python train.py --num_hidden_layers=16 --hidden_size=128 --num_attention_heads=6 --num_key_value_heads=3 --head_dim=32 --intermediate_size=320 --vocab_size=4096 --hidden_act="swiglu" --norm="rmsnorm" --norm_place="pre" --norm_eps=1e-05 --positions="rope" --rope_theta=10000.0 --rope_fraction=1.0 --qk_norm=false --attn_scale=0.177 --bias="all" --tie_word_embeddings=false --parallel_block=false --init="uniform" --init_std_qkv=0.0631 --init_std_o=0.0 --init_std_up=0.0631 --init_std_down=0.0 --optimizer="soap_variant" --learning_rate=0.00681 --beta1=0.95 --beta2=0.98 --weight_decay=0.038 --lr_head=0.0077 --warmup_steps=200 --schedule="wsd" --decay_fraction=0.837 --decay_shape="linear" --final_lr_fraction=0.05 --batch_tokens=32768 --max_seq_len=512 --doc_mask=false --train_tokens=108800000 --max_steps=3321 --dataset="wikipedia_en"
Each number is 128 + 24 x the weight over its row's rms, rounded and kept within 0 to 255. Layers, rows and columns count from 0. Numbers have three digits each. The size before them is the row's rms in percent of the matrix's.

# layer 4 MLP down, 128x320, rms 0.191, rows 70-127, columns 160-239
107:151142104127148156109122092131114142151066131096109087132139157073124106114186129149126141172140115146128123128153114144148132111103118123135142136158107103103138118131109131132127109117126125155140097106099134112081071131126112146133112145
091:120113173112124143124144141166126160117168141121109079159166113131097192154141085121097138110104157113093091135121118105128133139113169121148145163171133123145131149140136134092098135098119145130118158118147070089155107127119105157135130136
101:098116138132163147162152158183092101095128095145131137179134104119171152185142120119101171139148126118103137160102163094124157135157185130137144120110161098121133133117126161104124126114106123144109106132103117122079141172115154107128142140
096:170133097145153099094127137123123112124119130125139159147100139130177160108103128090134145133122107113133148130134145124131127125102163151143115112149109147123137120171162133112141115136126147145083139147175105158150133092112138107148149178
099:173106179130141111135115124135170094063161154177134124129131112084091109081133144120137140138114113110135129119119086131127133101124133123086098138148161120123128115108116153108139101109108117112067124151120104109174151150143144127130118114
098:165134082111164112134114077094114141071109104176167179093160119092151157140148097092125113130101109147096114154122148123118170120116084126096123130072083161138158148112134140146155169152112133095152114129150132114139087139098076133110099141
105:113131156146106068123168151092092119107102118157177160120162153114150123104127113159138164084148133119128108125155069131135114075123158137124117120103185117133140115128120136097115128115135115161141114094160149150128174132126111077156080164
101:120096181130142143106122151119113164134160134137115123128142137150128139112110153138155132129135122142130107118134115099144128121105110154083115132140124106148105128096131108074130152140137175047124116157129138126092145122153101115177137100
101:142125073100129088108145190134125150133106152131149144132119150136143091076157100138107121075122136144163142174121123145150115159141166128084115113155132131144110125186149154103169126102097084112117108130115109157105155198126143114161152161
104:132098126111145119084116145142063113142122129157132124134102078108090179086109100126116100117168155096145118171162125152143111111112116160163148146136153160133125133140131142155118142126121112156145116146092115133091141140146120114141152127
094:112148130118161124146141154112099150105101099163139123116136124111095147152128129149117113169119151136137142107156118098138138158160117072131144116150162141145107060108113153125146141086163118185103136110149103134129180158110089092144127119
101:144116111114124126123127139113125103107156135126139124173117125149096180154126118155171140148152139133085119140130115155191087111144110140232128125140127122135134114120161111143153142140090124107156098124119149084120110145189106150115092136
112:093131163102153133098141118108150170130136114141122134127122115134139113111076132167156175120153124137139140116099153138120080119102132105169115173105106093085139091147150126142146106133129133100132153131130131141136101103114131133134157121
091:158157119138163150138099175152138111155132114110155159157077162116128092108108122112160157151120116113099108158152110112082142124134118127172094141093141114187136134146136128112124092131147119089112161158108108153118145106055114115161103136
092:100150142104129150129102139134137177128131136158083135104153115138119127069146087116151103126116111150127138143141099133107068113174123142103119096152096132139074121079134130160129126084147154112150147124146106130150098096132114132095087130
100:118126180115087179149162111122135125158156151116144122172160115123141118167129071124091152147109124125128088145156130113069126132132104108097092155133108137111128142103113129132116133173148137157092142157149100099171108076082135124142136140
096:145100118149135160131140099134120111157137175153112196127097109149141163145122106156115089119142110131138069110143158113091133154129163100115151180119141108119110121138172106143110068114094135102158117158149162120152093134147120132087143170
108:140087153133114131148129116148095113120136098144107158158106163167137080115106157103137108116129110143083120152125140061116123127102104104116116128131140135131114117064124118117089129147129135113152145165135096145096137114105137145149127160
116:084136100094147147119124135110086141102101167149108150136149112107129100096085116152132135113107139109119118161077126156165137166134122125108125171107121099111134162170119125128054132092112104111153183098104172128135200129107111141128123124
096:147097147131126152108159115106078145119127117070131179146137147112084130158173097114086142106123088145112146115110159089147110123117140110173144095100154116108134130145099110159096107121147151149152157134129175140158115120148172134110066123
103:152102156114107126143106159147129112130153141138105138126162133138125117080116148109092101129140120128159092110127118102146094133144137170117128174168134134138081111097130182109129072117168091126138103124165059143169147113112099122136095112
103:139101117138118135141141104097136094145124129135085144089152138158159136132116099154085077149092124139177171110186140142159085142125122113113119124103113117114085152165126204144157085164137137132116117129100109087142155113152093150107122112
099:126096129130160113128088126168115145123132144103116113128089140112131140175129124155115119119098090131119120149131097095119131069131165148129166107125147095197135118120088127095137070139167149141118090146113148145176156134122130133143086135
117:104125105076124131072123100138123150120149135118120090119114106115136135152126123114073123141152102102090155148173112134127158109123193127118123110136110130110146165126131119075135104118111128144132131122149119114126150128128079114162130171
106:112133090156154084126146157119159110112130117145121128080134159148143088147158161136161118132132132108165123111146114159099079141125133106154145109103139119104123124114092113122127120076131113164129143129146120117118129094171142082130086093
103:119130101164078112100166132086137112179146112178080154120116109114086127157168150123110115110115124135155128096107143152144123109156135120158127077144160105152148080096125119094116099115121144135121098123143084085147114147132139120128135150
099:112108150139150110103029150121179152100105162118122150109163147147169112099117089166136121115149109146104118141150093143144147146157150137111125109141146083143158128096159160104154110127151130151126115113107159161158188119094168122165124110
101:142119130113129126122096135117097114119095129107126148142129122099198124125152135133103154165167136124120141107078104103139126132134139140092125158121105134147113120148094143141123144118159125125130143102147121141136138151135125095144086141
098:176172128150135145142120124130158058157151107116129110120144138109119113103160166130114127133157148108137138155130102114123126130149083113143123131134128137108120144155099116098139129095125139117111134116115102138137182167135175136161164128
100:150110135122141145130121121104186085099109143165127122077145101126146145133115091132111145116137127154148121124151160103080128133132095107104138141155133123082146102112126115126147154129139127134136148130147108116075126107124106124108152093
089:114128152137119101127126102104128123093122125130123092124117129110071138171164082107126101122127097108107086124140158133184109121103130121093111108151119111151149115165140094127138132127098123125138149131177109149116146137185124124108158089
099:082099149106157118115124122108131141115136105088118117133141124102106121104118117131101118129123122141100129120138118129145117149162119121124154164162124100128149135100105154080124128120132110174144098130182107112156146146130150121176124119
095:146126081085119099154127108124105138120144123119093131087087093082124164135136117150134132126088124100095150107121151126136106147130100113153134128180149117131132100124154118104092123144080088127129128111157162128113105135139144131143137132
094:149109131133149125123098121084125112144107145103069151128134108153174145109140129141113199105131100142121128096144137129126126160150115167156123143122108135130146118168173130123079166117119135127127112172139146112135113107142138182072126138
126:131168146144136121139123151114114163125133177172150096121139143119128153116140126121137152183165140155137148148058061138097134128116132166153154151120120133147084163110132143145167106129131153164130097171139108157125106170122130146119157125
101:123161122129150120101123086131156086163090145132136150148105079160121157098131181124148146116157141172153145122117131158153068149155139104149126121162142172101134111137106131150148123135108131127141109117140129093147102155122116124104170136
100:131109121144141164133146108112098128119161116138096155143202094132137163123146093113071121170091184089122122141125118112155118071138126123120099114103127162111132149152129110138133102100145139140136157127124115134151120158098136105140101122
101:123162128112091172096119130128157156111137156128124105154163116117138095073167116142133111141131158133126110199109137130139110125157128117103116104172085118106123128133158153114120124133098093107134136133112123138089145102138122085133170130
092:154139120109127102137126152135101171123135105085118144124160138136121146099072174178187079136155162152147095137130147087141158126091142117129127141132126139174168130093168100143101145170148123157130136134142166205067113130143116105106142106
100:122142177161113133100150139129148158126143129137101131145167122124126111091136095130157113104123106141124115079118154125110110098127132131106144128116140128107147078119191168144156147118105156136147132095162121163122126136091095167078128133
102:140109117118165131103155093133177139118124149118140104129144154141142162136120138118109166146069141126127117134122119088146150120144113143053143124184113117116156154164080148121132112089126135116075137144128091130126129106092115108129087128
100:113141146149098164128154123149161126082198088090122149145099114146133108113090139191151141098127109119114120133149165128088142147119121115097127110158131130176143105137140103130103131104101166144147171152149166180106095087105123116147110123
100:107102094104152135110136116104138120130149133089114103108142178106196158144101150113104120146078107079136087154151126074164102164161169112094146149104125152163136182131109123157122110156120123122176133138123124094122115119130158124118125118
102:115116128119116128178076116128170168129134113164139131147111113157117153126140117107122133115134086118134120088168164142089117135104111118123097139165101160099178155147069145128114097096106138135179177140103133091124086110094082158112172099
096:157103076136094131164174163161124137141088120144130155122118126129132130158107143125133133116151158121099098116104136126125161131140153141076097133141124104160126126169085141111136139135146075130102179125132125120105111163138118134172141124
090:136110085129136140148130112131151140109158101109155113133152133142129138135117112122088161137112120098111085096127125090113125131115134134120121112110079125109128133133122130111117139144142133103110134160132106136131145138092136152120138112
092:155131132134118091093133136087116173138105131139155099107146109132117075130154164146129099108152197128101122119131106175167106136126164123093159169107088146112108154141157121136172118183138113130113127157146130134151131150111108115150150113
101:136119115089125119088104117158112116153116115104120142113171098148085153071111138091157101115121115128142082106119116143118124116141106136142101137098146140146175166107141171108124132119139131167132098165115151132099144150172135177090148086
096:140112113153131102115120137130118148108142141159133084152136110129153141133093110112092133108135160121129131161143154132142140179153115139145136150133099120124144130132149140089093134113115156136152142119119131120101121111116149100099113093
111:128134125127090154151140140132111157112129109154151115161154147162136164122130136109120169153150129120176087135179149111113136167150118085194098150125118123144083109104148113093125130140116128095111076142122138150112164134132149132157157131
097:112117126128128145099122151104099174126139153132149152129138120140127171159140128148093148157146133137164186107142111118140129116106090109141149163112149135130127133108144137119114086164132140098118126107108103138076124133099115171113118122
101:102121138101129126133076111112123128151115157082122136167124119201147179146146092156124121133111120138120127133095115136100143107105163088152144105144177098096105116159139132108180102082145113141125155106181138136109098147109055130144082148
094:119125150124121103120103140109162093122161114158087163166162116150088148131113137143161155107120151149109091089125137170095116099122150117150139098149094145127086122119087168134115121129166096084153169131145098106121141118146118117146117070
103:139136146136115155160136132076103130139134183132095166165166138147115116119114136131105114145129100120106139082140091147129106149119140127110168100141137145069122131131114114159087114090134154139157151144165121117129147117130134125122169131
102:162104177146124129110157148114163122130148108102157128125128121125110135144085169112132135135078151138109140102170144077144119112160143141181155157150108166126143117148120138126103130095090149149103117129174133129157086083122159146119129111
101:112105130119143118172133133126095132132070129109128124150148122118147124175147126102142139054120116129176093115133155145189120158148143090074120136120140109135125108127184142095161134132162165147119116133096144144140112148169101197124112142
093:144143161163139141134112151096159129129148149135088127116166112137128134146142142133106165098038139145129121156154125129136157144160159114115140137110170151119102149160150140140126128129134078131139157102109087117149101121155082109121142122
090:132118181140171139114165120097147167166140142106074124130150124126189127118174121141112112127145153077134154103101110114113158115139137120138175116115133108127108110074142127118102107104137125135111114130128103129162119106118095115086170119